config.yaml
n_head: 3
n_kv_head: 3
d_mlp: 1024
positions: "rope"
rope_base: 10000.0
bias: "none"
parallel_block: false
init_std_down: 0.0
optimizer: "muon_variant"
lr: 0.0105
lr_mult_qkv: 0.4
lr_head: 0.00673
grad_clip: 1.0
seq_len: 512
train_tokens: 546500000
Each number is 128 + 32 x the weight over the matrix's rms, rounded and kept within 0 to 255. Layers, rows and columns count from 0. Numbers have three digits each.

# layer 6 MLP up, 1024x256, rms 0.103, rows 425-533, columns 128-255
089161084101084145054116209106164123119092093151163118128175090121208131121119168133143154145106133137137139164091055159093147150096112130150098097164154114117150108105131138116113116133086094085068181170142202168124123118152149108165067090097097181124141155171129108157112103083140130093117085168109134127135174088145112089138135107143140102140148093168106144165158142181078160165085
133135159159119166136128085134164110122136094149116166166109065157123154131143121130116145168110115132157127160148131144082118128168145093072178083126168119160092169149102150099159094137154108146135155137149111148094165096100122201173086100065092142191103143110148105137115118080148118105126192146144076162098126113097120149142143129078095083101068115148131152089154118156156083093126
124127152104125107183090134152149132143125124105175188152146160077077100218146146152163135156096154131172111177067147148103151097131183094072095119170107164179130100100095110106108126094134152095129136136080126101073118105099135092102140099124130153084111089162179138151155119205144171146094151067083181140113139112137108152135139122101106124115102084110169116136102150140124056113080
145130131148082124148169164132128142134156081153137115128154156153118104148110082113136096104147165094115128040144155109151091123130172146083136103133130120113092103165174124091149157071108132093106152101141123148159124150134160124148066169090080146142158185162077110171129103154169200109110155107130114117151128065103110123155097209148118187109138081124130148147076141158178098113129
172150085075166118134044107074142102106080064178139178129154113087137135133148148124152154144169158127108101133153145073170093086132126126052066155169145128196166137145162080098128110133123149064143111110132199145164100099170170150104126143160152152153155117142176096123139099187164088151127134138139133095109155187111128093155129161140059167094105128200024128158128152140125154172167
138160151116140123113094135147176182114116123160111124124153106125089121127141141087127142133130119091166054175137061164133122152186118155180155139167116039149151145107114133197044177143175108116150085130109069155122155075128138127172144132127147104207147147099107126241149144116084145098140131163138124109105163160119079135150182143141168135137067155133094112117116067144068158070175
117077182117099133105097107128119144151101101141155161125137143116145119131139161093130154191136087122116124144169098102108155178101140090131179118135064153134096112111173156160155069099192124119099119143138181126127110140134166138211124181194065182097129132144212129103118116141113165189140151139054150099087135103124110159100165105151135157074162154072108060133132122133149089126101
084105149104168198121225145132110087158107139157129147088144144117110122144136141101105157093161074131142108127103147143118112146116064114112155173145056131145074123102155175093139122050178067134153123044151134108118127114068081132115155114148117135116149178116116174144159127150089175193163139050189121111076143133120131106145120120206123159086066084110139111139136131120049104148114
120124160157105147168084136115142124119120141140186086130136154144106123131112155116128199087154088169075142138091112122124155136190151119149136162162114148149096134167110128127143079106083107161096100126118112120135105131143115133159130112127195099134160126167147129118107095145124085096135114172101152124132136088114162098096156114124225214106148102080077121082148125101139102158170
128103095114147157154087146126115177092133109167134139165103058200134105152083048137199160081074101139163129143108173137125143159092138133106130173171121093099137148107156124075166115139108106148142115066138117146115099170080174109145141140124132118143095151125084168168132133089146089091107149130149196130115173134180161076102136155146108132067142112101089108146091122082131126100204
145126121122165142136054142093097171138155126135130148123143138110118094180145148115134154163119088188063228103100111114056124143135147174220136067137170139153086161148103132125089116154102115123093180093090112131115139181138194032091116129094078082110169109147070160166113148104088175086164159164111119161158136130101097133130144133079143100103165133107142163153125144111207160153154
159160183076159091128137093092088144119117103035157195160121160132170161100142120140078117132075083139184143102120126133122155122182150111121111122196130104080140097102158178148145102181094102132096152158086191117119097131097108150094081119083135135180132174117188107136095180116061117185106130160133167137080125129103134178141148104153094129101117165135133158147095092136100136164071
183111168056083151131131110164125156100126123123092126140157096176157136067073123131175107133119091136145160122071104192163126153097115127136138099081157165143056117158133143093105144135116113131118175131175108118056145164129100208091138072129133057097130122093064175093151121119137142149103176114152147147110059137054179103164078110154155120130090125051179127104161092132146136096115
138119142105137091138137144154177100127075082155146202112061125129106127111135170136107103112131120139163163156100135127176135166122116099126113099124075139110144144131126077123088097134134145094129077129137107146119129185122147133180134148163110131077152147090137163134162186090139116111152172188167178142085140169129097121106096080186095146133189139121122146113119126098132124138086
135130066142070150112156149180162116115138064124106126126064058108146165120113147118075096114149138129152125150131117119123173147112133112122130121142105158118142129170122131179137080127114112140116067083108138089171134124116111116120081083135097149115132135154160094093178086109158128106116177104148147131121168115095094093102072126132141135167136184111080107131164090147125149147103
166146142122124159136077124125116129162133139137140092136116115180198128197028126116139141100168102110087115066195087123211136130118123057050127109115123133090103069076183092113111158142090113097137192152108087177116127113153083150121138145130169135136112147109149171150119146170068153174126191060075158157121116169100084130133073126129137183132157112157079067195060126077169129134148
167151105139098147100132154182097148116092157112153137147075083133092095111143132170105162183134113137113124181159153099138120151092200143139115065190132171141127089108156067135138152136121165132147106171129115220122140137161213125094153143099163157140104143123145101092193146165230151071126103043184100188157087121122133114138119129088143135189110162119190075184155098149119091118119
135113137108088115098144152120133115121122108141109155102101124127136150136117117134108159164147081147110082147093106121172158081165151125123140061105137140157142122149140061113096134142156135117088120163078151187161155141189087116156125138133133168137167086116102139106079096148172157105108167130174146178164149112183162126178114106102096174184090106083100153133106158125183094121104
107087165168123126112117207106138194156125076117088246118142080109127155108130181178168193139088126162149144139158146167169129118129171146094073177097183106097133165108094130106203096106158083122099131147174088168107124136192116135056076088111125066109116124100084127128117127156132120120127123128156138110150111125103128125096210116144097164183181130125143086150186155138115129125093
106156112143096130172174099148112109117172136192138104133150127091107135123133149142144177110132142065110125107162110165129063142139111139148076120185100128065168118157129155149097172083163115074130109135137097091140060112117120166104139178118123098145075119120091128161086132107129103102138141121095168141103171096190127084122129128138151133124145124067121193126108099096127111165109
100079166134140124154130087128127124121093136168123116108127109081109100187091085112184175097185153200150150163117056160137104121154135155123133130106182120141140099133179129075112109170124138145102087171141082152172035164099111133125109196031162152140135107186151078104129115108148126130103137139137145068155148157100101198153092168128111047105142141093114146129154174167139117105118
168132115160138092170147099123122190176101107154151129142093144166044094159148126105146128128088130129187134142082138111194163110087124138126129154154128164138198102167058177113183118169133151155132083122130156127134171140128103119154131119091077178156078145112202170118070100067156170146138177149194090131150104144166054154124117184158150164125092140100100071156121111125088101120088
074137134109110091091151158157116106110137165161136127151186109101063173154172066078175113137164089158136140166122084118151133104137193095124111070116140098165120068129112159208115140106105152195147122064103125099143160168111097110100136141119129158156132124212130139141151155119071102169114138115148180093160139185201166119079170125107188146145100093146108182119119134153144101151121
160183138120127093165103121148160139089161121123096161139179223113098098118142166078158108167127146134079160114114138134133110151133104089158135102111140168050112066155123160136086112133160094149072130172156181126121151139185111098100106082111044118129151148146127133185149076082152102125205177138123177145145123078131071194145168166116094206161158171182131142152140070079154169118162
085055111135089108149089083093184124144114107128179117136131126124127152141138176137082112154164143136173146117158169121105133174080179110109171107100121125065088130116036094066083127081122144142132145154091060125110148130161141164105061097106059150151144119141136123099144186084087092081095153119146083154068198163076123060150140151127130121101159127154160134091069136173135141151078
157133111144138106161125159077122186150147133073125140132112107131127142184123117156174136162107130121156164159153163100109116134068167188109162111128111115049184137051141125120110099146148148097149167101135107128168126082074151103083142137155151109193122193124155158120145152074112175096158125135161113074149101133198061179126125122155168131104156116154146164108163110114104145156133
140066168159209101119095081191193077105154130121094103100097119080100164148143112150106106140160111114150127105072134114129068062151120131153112121135136146106092121126085148215119042172127120131105125132120123150105111146123125136110148157123211194130126050140138106154120083063129125106129124123117133161100104150141151141169126092079145160169134153133127141120116105142152139162130
133095126113134152027178150145141106128152134109108125116107154141131164106095128118172171135196119153178150133071180072176150110068125101129128132163163157112119119149182148094183126089144158126138124133063129131049158163140139152115073111099107153187135157113141173111162110110165128102122181165122126103187119131118159146131111103129146083114153151146109148137138143189065136147115
131201142136162105156156068145130133152150094148114191147141096149083159172177151186070101143160131228136152175093147144158101150122146114118128076151119061202213170126144151175162185093113111188158124149160111133145138133142153110093161199131107145124190149116071136128066110096096099130128141116137145075084155101129122156123068134146116119148111201117208130118137093183136148073143
100076140075103169138081073134157143134120134152073165157076081127068149146092071146131143148073161177215153099142095210062087119110093111148108206064167114104096116156149120142118091099163110144079144110163095140147148147115188174076172145092150164156131197115070126157236112067137142116111172142095157157135114172160087193130080142131051102139077161127200146133131149154157204154144
143105103134160137095127111106070097125104059137076155113141148081134156125173098177147114116061112075069120119109103091155171132109147106159124148106151148124030134131092093101065120080125098146100142100129150148129072044154131134157142126134138157074175105066183168202116164130180153152133186143071155139094107126102130126145099106166146110168097142156135102128115181136138157107114
170203145124145107125159123129129138139094133138101148140136103206118092127153132107140112060149100146165157105131102105093150125105134189151133096116123101183098083041083157107120210072102138093106111103112142108152183104092123062174077156145140145083133142142082141050104149165114087148156126174134157142100079167125121134170130129104126160123141109125141166198128076116090112106123
155136126148116186145157095124150105153067111107167159194146160169122193181183188146080172133126145133147127073157100174152073109177209057039169177166136165084102186134042165125103156145179116093121135144111126109173129167059082085096102095129130123077104119127127129101099213124091138147170147180137139132151093135164144139085094096172082148132141168122140096077090132148104113097159
142110115169112191156109100104120148119098172107108137151119128210145119157104116147135144144108132192170102147111128169091152105145131134117157105144058152128156086079170145134144133123130167177130146133044121173129140156081120180128205116093090060110102170105120051079135135143125182134078130192119109101212146060126139164102103156146160071128095094094126097126130176114126174117079
155077139090173140160118144094084129152105078083101081109160111095180110157080121114103158088075133142149151127079068054107131131056140108164109157196116099119144180153113062123137135146114120148096091145112130146131135123138150100154124122132144119131138137115174177153178151133107135050113154107144135056134096193124140098137114194118104132101143123102120153161152066095108139183140
160140132106152187131100122140117102174081136166152160072115070171155120123120113109130083110095169120122150151136181106139116156124078108148089163161093153129139141129124186133126111131124122093157124111154166121075128154142165189145135145124139196117137116137125179152147153130117114141154134174125075055159186123165143057171109157155146143147144094122169149127145183136125142089114
059147132167119163151092161137174084154194121172066110160141113060147112136145137144192075157115128118093165095107130108134148187092162138113114123143133113171071113146138078162130091133112143122139117115161129120129164144110101100086126123115169089135121121091097097122138133104074230153146209097129170109059076123092132162080103134053123086149156217162115136132107152129158055061032
113168086090095155148153151089117141148136118102150149119106180102071085104128091141143146163106107098104172130088151156140089063134170187144184096186132150158102148098124059099122197115130131108088118128139132169126115100127099064081072129105197161125129123133147130135160105165110078158091103124151108141142116179154138074203095105115169106098118111083160143058127110093108105144128
128190154089187100191129113086179181125115160122164094172107113167136097173155132076071119137153079089156135178081092086137171118111100095084057156104119120189103128098116142155118153149153117119109079094156091080106135104136132088117131101136137127074193189104134136171119155129101150115093131133095131161143119124128125166136113116136144126196109106131140144161081169133138106129113
081104112162130123090133178136117101085198088099132079162138078111139126173112150070133098140111111155128099122125183077103115075126142125073114118125096054142111113131132166123134153124137203171131071175090141113074093110118103131130112150153106151121130155122139124102120072120107143094143131104141118104138152102166174098124162159141167122180084113143116102155106138115125165104191
105135135146131161131116161140106117154167129073114079207089198097133112092105106174099142137160090118116114110082106120137178096103120110090142145154139140092114123150161123210158114140134088139141147150123159131165159099138103147110159103148108150145166083157147110174074155071099111127131125099103107232123075151106122137132080136155108160116111151130122112120118168109109109120123
126146180162124175137143115158219167155163135125177183046100104101182140139089135100121110083126128132105179083111132171119156118113161103138124114110102129148103128160147161104102117111133128139104102142082145147123091104191098154147166154122156141094145060184080163124152164120174205174154154091193160127146142124179101103146133142106117123103029151124097149109191136161130121131114
143117098142089183075116115131109151153086124092147135164130099137114174110093136152123161129145183121090095116120068084102163145097085082138126107064133066170135107176106135147159105075137155150103142112147173128127157069147196086131188162141083145166157204160152115167091163047145144120107115153181117134163161133155123077099121176052128142072161098181143157137158082168111090176099
092151105109134139105115155190084119079136175175138071103142128173111118075133157113161110119149149074121154071129127128168157104169163108099115166164144143093147076127141107088146115105079042146089147167078123116123126094145085169127121099116094106101052091123168086061180120161135120083132188173166166153128111188146113104130103138125041149163105126134103103129084154175179108130136
064118169064091148114099118087190160090150149090114125154109175134098127091198073182119165129149204118127156089090097142139097145098101069110164133113073123092092151233108128097062127140100212116117182080090138122120090109139047155168115132178133148153157124185138139124128161182098177144154083166075117109132111109143140169172111144142104152091094127136094130151184133133107085131184
132136108112047149093153096154148175150127113148138097164146127109207121155154177155126089135078124078165139090172169170161154153131171115087174136136172155163191109137124115130139156177154117127082139150064132136148153146155124177109094115155121136133154151118132075115090104105145172143127075117126075219177191102169176121159139148102138129090174114182131159142168171152129146112122
181089102148136130172105170089093060174063116106132104112106154159113101126132104129132121053086141126102106118143111106138154175106105140116108104128087129098135140056106114184085078174159097159097137122157136130101153087147093158227120109136172111164079142119159141103081102156137131179137113123158118106111115163159142123141153116133157202159135155130133111154135095110113116126131
074125160105093145134158113099161163126158150189123140143085115099163118146132156107137125126115178123190136137145132166133195075104136150052147140111139156091094086130120129178113059113146128182128126095078119066194165151173074084125124123141154097074104146172153101145163160085145125049112185139116104112086115143148116135110159110080131176142135122140122079141116136163100122114085
128160116142088112115108142102142132127163113083127166131106143172111081158121118128109091185142184142120113139126071079163152136131113078149141144072140080121131117120167093139108192160079025101103152114138126215120129140102135113116141128139117098120147115112100115147072154124130068148126112093126166181144177115156078133116133115151127155159167112118086050199175204112128172132126
095141130093121126175055105151129149151119200149125165150083176057160153176113078171099111075157121126152110167130167079162103145122117127112142166153110075103099160093159135106075109116098097147178108110140208128137206131097124144118101157115129177183116100127073150162125116179133162199071132061135129080138117174098121225105129150111127127111138185135202073108127126153087153126100
168101153134103133180130121137155108119117134117149163162138140101098144097117137133137119092148126135141119150108152102169166096119164136123161145110077173146147150103193093087135166134078115120146107158114113116158106119104087103139098184197080136132137133154127151087043119149136057145124146160079101098128167085071152091116137104152098116150174161160151129112140165083143131110068
104087111086120150132149081124137136159096180137127134169158141115141089177137122092128144127148110124163130153147039164148110128111129125114106115121133061136144093131139110197095175197114160152086105173109079139173138135085135165091170133125186144137136102123079132113142198120153152134116086149179150097157114167088112066175098134103108124113103157137182118081124143166171134136177
149149150179110155175176179060176188149110106131194116118087091158114143121107143114085156170167094107117174138109127115115148157179139111075108120116148142166101148156083049130108174126153113115142155194119148153133129120084126126107144105062106155097117109144147100108153125179106146097129122135133134146101081103119181141162137114117140121056159107132121146140091113128120181210137
159136129182159157093152107153108130188196122109127116149142163061127135163147081142129139138146157141103127141170160207105146171128078111091079133055151101089105147172117132087145129137117128143107135074097113116127100169106126120166106174128163135135091106091147114104113151165073139101155111165168166120128095152131164141178135069150028139126135108132074158123150148138110092102131
213132115146119137120168147110121131148144153081129126135133116140163118138117089128080094146162145112095157113146164065117156141121122157128138237109160153087204130111096137077075077150160082123107116117115103098162094093134153094111123132133120142091135124156088117134076125164117145132099171098141113166162188155102145128138087138139115117085126147141171113077121115121144098116119
110137081159134180129105139087113095096115085088116158187144102163127115130095089165117142234103069068118154091165162113119157171128162084130097079144125170165114131111079095158034134101101099087128163098165153046091100139108131095172168171142133148133139147088123076141111139163118137151130149117131060133107089117106073131088148060112087132132162180118145100122152112141112204122150
107098108179167101131207110112101086166122172126164130122109128158058103148142076167118108113089095121101137134128110133108115125163136133124147151121203133119093163135144110181120128135151095079166145118129182133094166112117151157129122165156155113126122093121198108154105139168127158144145153092186185125146113122153100099150115133183172147100121093113075227154110129121147119116143
117172083172106143131132135140071126160121063068112157078117105086127126175144152116186100142130091130137136129154123108145114136150105088101160119175137065127164057109105098119181143119101095078117100095188081079154115082226168122097088181197126173095093167150130093137102186136145116144141119117130125121175136174120120138142044138170136124136126118114085120075144137122146075148113
156154159111124074160084154052137153150133129149082118100095143127173085169169110117131079135148145131161146146131149177097125143138102174120191074077151111164140136157125137110125183161125090141130233085078075082102167116114129080172089163151152173094186146155071176118142146110143121075125160126139154105127120133092113198183152103135088116104174125152147128116145094120109115116127
189099079120146146118123057176097115111183163170107185129117157143182138152095112167149116139155133174181127180136124148111171166104124167158080109144160115187100101115119068101073106168153150110089151096186114144118145180126139143113106109150150167166148132122138127144092147154151074181168121179079048179073137136090126149112117162099100085104214182183147129162182101116137133141103
092148134151130075113155104132179117138123141171086078157128097138146196108073224112135138191073126139143158161124081146121105082120098118073152137164146154165128146094196120075130107122101148131146174160083136095072180105099103150113097137101120133132184111118158168151097144124161082117111162188197129093157148106158103108156098149102130097153149083154137185138076167111164176150125
114138119130147139109129155164144181130141124073145141164122133156151080127129106151086168133099114140101128145181169138129120120038167136136112172085108095077081145173139118131156144168119150116104095136117127113127097137095126147160080080111155161121123128176099131122108149151120090136130113133171167176116151137169160121155157158166140151130085135104085135068094165137121125102108
120095126142135142161128128145118062067144110120103141169138112152090093139105090038102102104121121055128092071112088177097103056112125139088112077119110168150138186143150116176077126155092129090134123157113186106148108140093131153065134129109133162073073120134101142118128089134097190095131165152100192111152156102153106152153102155096114145138111139115232154102076089141156115152111
113115134140146125127106166106089118079118039197131136111169177168119143133131182163092151113131117150107115083128112081061130171105094131118114066109198138126076136107081115169141115056149082141160104139141190112129196118141049128105134136072100169160111130082117100161151073136142139090128093061122180103120085143131159151098137162155046106147166097157114121160152181055147111046144
192171198120057146175075115122123143111108131119138146096145086091151101164194125130130107135148138096151095164118068141124126188138164148154135131115139118127142147156103144147126149153112155113096149130088140137099116172136127187133191106109127150102156116120113081079135097110083128173144177158114133085159094100174114072131118139179171129142141138138100146124138162040088066148122
093168050143115127058159091138129141139115156098102127108111145142100106122223130173096118163098075139102109174092109101116127059076058156178090139180149149110126087107140233131131176125080110160125166183094113147223127123113154076118111133111153147119136092161146136122127164060109118129156144164152159102118087114100121095065156121136133122085100115160141128102127132102145137120129
107086140063118088161092166188119106105090117167140145084133129154159094147127125164090127110111089107143110138086078099119121115096211181111145138093119134120114073154092101180140096134136126139099085156119092143179171125185112106171162128157124101084105129135181121133172167153115164102128141058157152068073141140094105142071216167152125103101144133152093127093150144125172169148086
093139126115140157088109165105115124085127155170163198188098125071141158150159095128111046098168106104164084134113144105136102089101173124163135121108143097123098106101170054164155116151112141175090162083192171087111166101193070182123164122194099133121105112097157090163065104112100050089149131123075112137137151176147052129132131097139123066119121111111108116174179092199154112098100
114162086140127113077155092091239163152102131100146175108151118088181049149101113082101115157153133191120151090158101141116132169100098073152166148146134136122123134116130162107173100070115113158151150105137120169126159216166137140142162113093123126130133131131144155087164153163122034147126049112062092136113168116173131091125154067118135125162118108132112126145132121135108175133117
079113117151132105057055080161168117183121125116110174143180134151134147145155151109124157129102106134114097121102138147126199117126089134127138097054131138180135149142145102091099090120109151121188105192205103146109123127150135160127165109153102052134135088166073108088116130123127179169090207132081136117127087118139216149112126149057122156062146105108162131150121167174065081123075
082151065130122123117158160090128129145129102128130086119162178127103063134119101113160163137159109152122113080143100091101098073163109080111114178115152116165122099093121090087128099169136133159089114162080130075099141174175095118096102119083125126098112162121100122083125091107144127171106132124162205114102124123079133099121119121090169093118156156116093107110111125116121169152124
178110139196140119167145111121167194129175145163111080134102073240158152136125127164098144182172120135086082141155123051129131184097166065100150132164131166157116171122048143147107163193113130131091119183137194116166158137087131139168097108110159098175071190095146178134148123122140113133130117133148133118129123173105141144100149132108121147113099087137104065186155122055159133133101
131146167150089116079152130074119176145143121106089155139122067113136134078143078111073091101189153127091089129203140171140174134099114187087149143080126046112089110089055134106123100069150134147104118122096138131079068075138157124088112097111094107089088121139159132109114142202115131123093121087079102105142122108106109104110073125141139133106138176112085151135160169145088203124117
131128130229098099113119122125161149120185128107113099096126132144077106119138142175129169144121127136132122146193161105134075132157094124167112123132096064122191073162117154102125142160120163071176117135173187157093115105098118102159078133100201076111112118144138143144102161126154157169061124124098164173136101156195164102105155152193144145112108144142144189140154168097144159145137
109077074106147088140121199121120060112099092123108172087115144104084083155155072079129138169108093125171123108090145120140110143213109065131113102157151110097161117147083134144144113126143089128108120153119145153116189188153059113146154136107127114099177134166134085123155058160112120098141108120105112149137126125121110120162124093187161134075108130154111135121155152198104121068114
097107107168141137111147159121145122100056176104087127111109140087124142098173131133099159154186179105192180141123151115135051106164062104139139142094128139145080172104166077146151067110098096076113180116147165137141108153082112126145155159142144166111139137144126145115088091109189110186088099116021118099112105129070104154153129140120135120125184088152126128067110117182146178154200
116134137126151150105070150146086122135171156128154137130096131188121136163132146128124207083128147151120165154106143096190127114087129135175107143120115172119141066160160177188166094088157090181144124161116115124134076101118132132124092143114138164146149118126146057141131142115151196180117126132063136157115098156111115132137130171140152112129165174124141166161132153082158133095087
171141159110127140080160132178165131138121070102106156074160167104211091088140119060176160089127114142170101120124028105109149200157125138133155174110143204126147100104126109078113100177132113098193104086119045080138125114150119162104112072170158117128113140156123130167108148093109106194135146110153155080087139167144085154063131137134085167154111111099112106120088030138177144109123
138133152177200155119114100167194142103094100038072111091071142124143085169107142129128119196100137190151189131134151125089142080147177147101157119135083102095124132097125151093124123108075136157059126091129160141194086143115139156175122064145127093111107147110141139153128124146140119156198112134160109147132106164144113088069146131148136107128106120154143129086086066163111117115131
156095158176103074158162176149157196131092098087141118136094160142112141094085099116098154158108117135120057180045136158165194163122132135115083161172170122090111177158103118102102151171167132149158131134123133149079148148081117186146106114161086075073102125166135159092106166158130081141109208108158127140166148083082133120135141128149122127097105163115134131127139126114087134100177
077106107124155183110149115047051065182151136109080081081128157179114107097154105128148052115150115108113179181119134085103116098103057153178164177118092091128129097182194108090117108152149093105158188115176123116164156101125154089139091117153111164171118119132169100136120180101222119156089103117129110150087099167145065144098108129152173138138156064114109146089119198124134121067126
155135105102112032118114169132162120206113057174072157127117109113120136201138120142126107116135107178172124083123124158173154106105196188108145082134121135124182102146158127118117145174141189105144126061077141124186061140057141122102127165138150170142124116096137102101133120152106146124123191113144065102095135171136193140135165124094113137151146067176159128061113143167129167156153
099124119142135121088136108103089161159150173130090109135066110119120111124121130162096173124150188155149109139141163102195094176130147145143132161103133158150066186126140064177095149165159066049139159089109187085179163109086134146122119145149123158119135147208160141078140081126106125117100127167066131080135176136120116168112154115175207144137172107116104097110160151168129126124136
148105196117094096113142105144137134142154095143113108124123194168104115125145061151129144131147123067090121139086065086174109099167131135130114169072158160118117187124125110097140132132146065116174137141113128119111158114082206134173142080068084086063155079129077050150148133161144082096119152166061145094112105095124144128117161153079143131102148175060129191147099131127089164125121
107154173157052139103121145123058157172121107081129150128092155102144165120163089156134141112123199098086143116135155110091117130102113081135099124110092144101092086133117098101148117117079136168151152111167108109043151104139096167130069131116150108118125138138161121147140140140123125174148142095236090100162125144148096155167106133110188124160154134107154068204158157169131151134168
153128108103142107132176101117133082151094121114145145126140122144073111152137148149097061124089149094092120105182169077087121116155103163120177159132094131151107136132147138140161132131183163141124104151080138073153178152136119128110118150153069118104083121079150164148069112101101148106129110121138122115167137139122154135100162115075138144109181177096163128196073119106173149071113
118184182142115144189080149104136140127143138163135143161076133144159114111144178168095171119137110075102119156141202151154119139127140116086150099130085118097079130130140139117182080155154168108128130093128213067122118133092129212094142143116206138128073135080137206124095095100143108151121115146063123080163163108184140100073116053127155159116131163175103146065121103084106105083130
112098141166163086070193131153123144138112164150135147110159106145102148176165187108154117053142217112128082131161129089082086138082130145180132100054108150082134099114126105144142143057129132118094066127142166037133097118093115110147151125099085158101165157138056129115109111085178122181127153129100105135163156131083044137128187169136072149096140082145172143125127134151156158099149
115125079169135120072143169184145153153140147122131090130153097172098106142100202103134124152077095160117131129143119160134110132129125108120083174190131155134128089113195125093198082133206147175153125170136102126154137153117168068147139068114078111153159126079137085104165169096048078122080130174073127080115090116117107152142134161074143083140080075089109156141115112157133124110091
119080149058123096190130112169137122094142060117134124120145096149092089149119082113142137075145158131098114117121200182094157107083149059138150178144055128101138124146150122090134086138136225149158077122110179125097090151084134153129170111130180097096158081086163140141102164065172093135099147120122097131091153163071150149126146138130135206134155119071157111121087121153190142100151
131093109138127106166140156155113142095113114168129117162128145156078096092118103201172084103134099144085123113131067174098125158143079075127122121111172125115131105137216145091107126175190155156123107140133144169119142148205108060145106068156116104084152106147109065130162136155120121183086067138052181169139066117118117080094065169113133065100107080142111141164108086172105098143145
109143127103119068066129109127138101143147184135110128101165138159149160127115125133136182191100155155154146106162120201089087105131090122092117108145142140116135134132146072125096127158154118146095195098108149107086153128120210141151119108146114142142108155133122140101137156134084172123118112067139176217161135130122204170095143121119131137139233147159082125098098112173082130130180
113122120091165174067130112159121091087142157157134126167140079154180100102130183098146108184108070070133137073111121092120146162130134160180147174153211105111105137112140140111147123111103156096118149137096131130097168086079089153109167150082136118151129152114130164125107128107114091122138156168162151165185091071177194091180167151142112060069097081114127110111152124130133144113140
086156131072119138171126147159126180108176067176158160155150063076151170126112129126160128130165100122161132158128138128163197080080161124099164152092170077102121130148158150122135049150111171116175115106080118123073083104170132085152144162163124112148155082124108110120137144098099137131147115145135191123167121141089078150100161172107131160112174099111141084133124114105171157126153
084116129123112163131155077125166167120139114124096129144156189108085066128161113169155112095113087136147163125151134127131117138129089131144123139162196106181098102123099122139123120165192066174161126118067167084173169136113107069122128089118086134127118144094125136063118156148161186140067143138119127130143155142030123114091153175180117134038140079120132166168136131154078119103121
158092134138133096104147145155118169108115074117157142206100115135144143131113146061127156086122081146175085148084126211083082159154158060146085147160091101125145173098069093146108145128071143123114117144132076116165094128165147115125135124096159149092123113133132125136130134139155123128098106039132084138135147159168117114172163155112129114142147165080079128111088101101139117161092
104203128152099137166110079105104106082099073103116122060070093140182083137107159170128104149190111111147157150125092126156185092109152155152132133181093157180095103117113141141124114154142093159180083140134142210148124130124122166132110155183150105112115129174155111116139083127166211105110124150129143079089173118126046107153119128204154185090119122116162122130108131177129210148109
086140136129132143106103135159153111148083168176123097228160143116138148142132135138147127078106149082154132111191187126180124060165111082096152121122071112098121140140108158105156092103091109121116117097129145105105120127131136119119106135161128132069136094210120150116112101161139157140148055167185112139153113120161103139119142135119154120161109102177119101089106068155088120168127
114117127103177092113130038106164154173152128109108141142159171126129152147104121124085068132135149083128135130115072112156113079103132085156091107082142147152105109117120135106162067117114101170089186171096102134094170123123066102146132161128166172160130140097135217114131098151096080138164153175072124172132095114162151158110132076148126145110170103133143119185113116196133135123178
140134135140114130121118113107127140129109154172123130127050087156155140119145144041079090101188162106142147096097139128143113113070165169163154106161083152138097108092099131191136116156143134135102155117079173216138129136071121108088141067136128042135094142158147101174108137157077093176132127145153111176176151162188111134187179159151170132132133142081115126133126115154195122118141
094136087128124121113123105128096149102160104130160160140129199144135146147186098148138105158121161155081069157121109076081111051143092117100195051111198116082131166163189122110165132144114113148107058120114139142132070145150151191149174057142138151109160125082108141063109064070192104162119125125115072178167112126190091142084044167121117110123144133112123081132078149121134119117098
135129149141164150150094110152153141133078131094124089149091164119148097163114118172121134112084128149126129112138151166112086133106012134120166139161040151101105109150136111108105168117092143133150085127165177111122187068118157144148090144123085141126060143108151104108155146097138134115129176193136089123187159166093154126145110157101166089167123071177150106075097136135218186083111
105137147145151172138129168157174147151124131079095096085153118062173119166112144129161077105164237097122152105139128137170117108180123151132163141149137130098090161099142145118135136105119106055143159107131176126126128127123198085170121155162116116200092150127116075107169129109088177125072124172143133147128129194161125153115171104094137058077146145129137109100169121150086072127100
165147149105121090144143148165083144151106077105079145104163082165090190129109109108176097076083175145141164132150168197137126085074079127087142123117116097122070154152073097157136139119133093134125128138136100091114113089071149153111120130066115098116094100149170125094150115103153140069132150126111171066070148144163146122091072136130119162132133186075135097106106155105128088105107
113119142113127120157141152130087124112135078150119142148149140128122093133074068103128152113173085044091136093063106087127167149112088113075179089140097063099111104105138103164081149127073124132114134183074165171156138082182111139140141073093141083136125132118105078140116133102170102075153209131084149095184128104124148141095183113119153091163114148110121077199079146152123207118146
150141125122090127136103174148168130186106119103139117123108119099164167160133102106176148210110181161199146078074115091087132129130130110147175146093139186181121140112141140119100125068065149173176073161156123109154142107131151101148097112189166111135111114162139107149135125087101135118146121136117128121118027126118151156123106157170166098136135148147147163109133094069116114139137
094119147111107171178080144177113125164163154118126094130108159116099118138099130114115132079142117143115109065063104159089139084107145162132150110103145140147113135137145043181099146089081184157145122130160125180140085129113089105120138108095074094149145123125058135134079109079151127116188124131131128122133144169076175132152136149114077096088128135145138145114118135137091153120097
136168136135135116153081155135087214060127071146092144136157108136158098139153125071125184145152116173104161156125138091091121104124091100130102113095141085137176156103104102127090188132141147093116125127146135128096061103143150090098186102128094177129082179098151081140065126157135169125135132067136100104091117146108081134109163165076131098136144142139120095100089124074108115109185
152152143174077176077093110098048141092148106095082125141093138080141170194104158095121117118119152133138129113169167142121104123135066165107168150181146153101152067225168214125125129130094114136129206173143113164093139122134085081131085073143107147142179106164151120140123126110187133135185091118102048104171080076072168183126112140124142184090141074127110185103166116116138094141175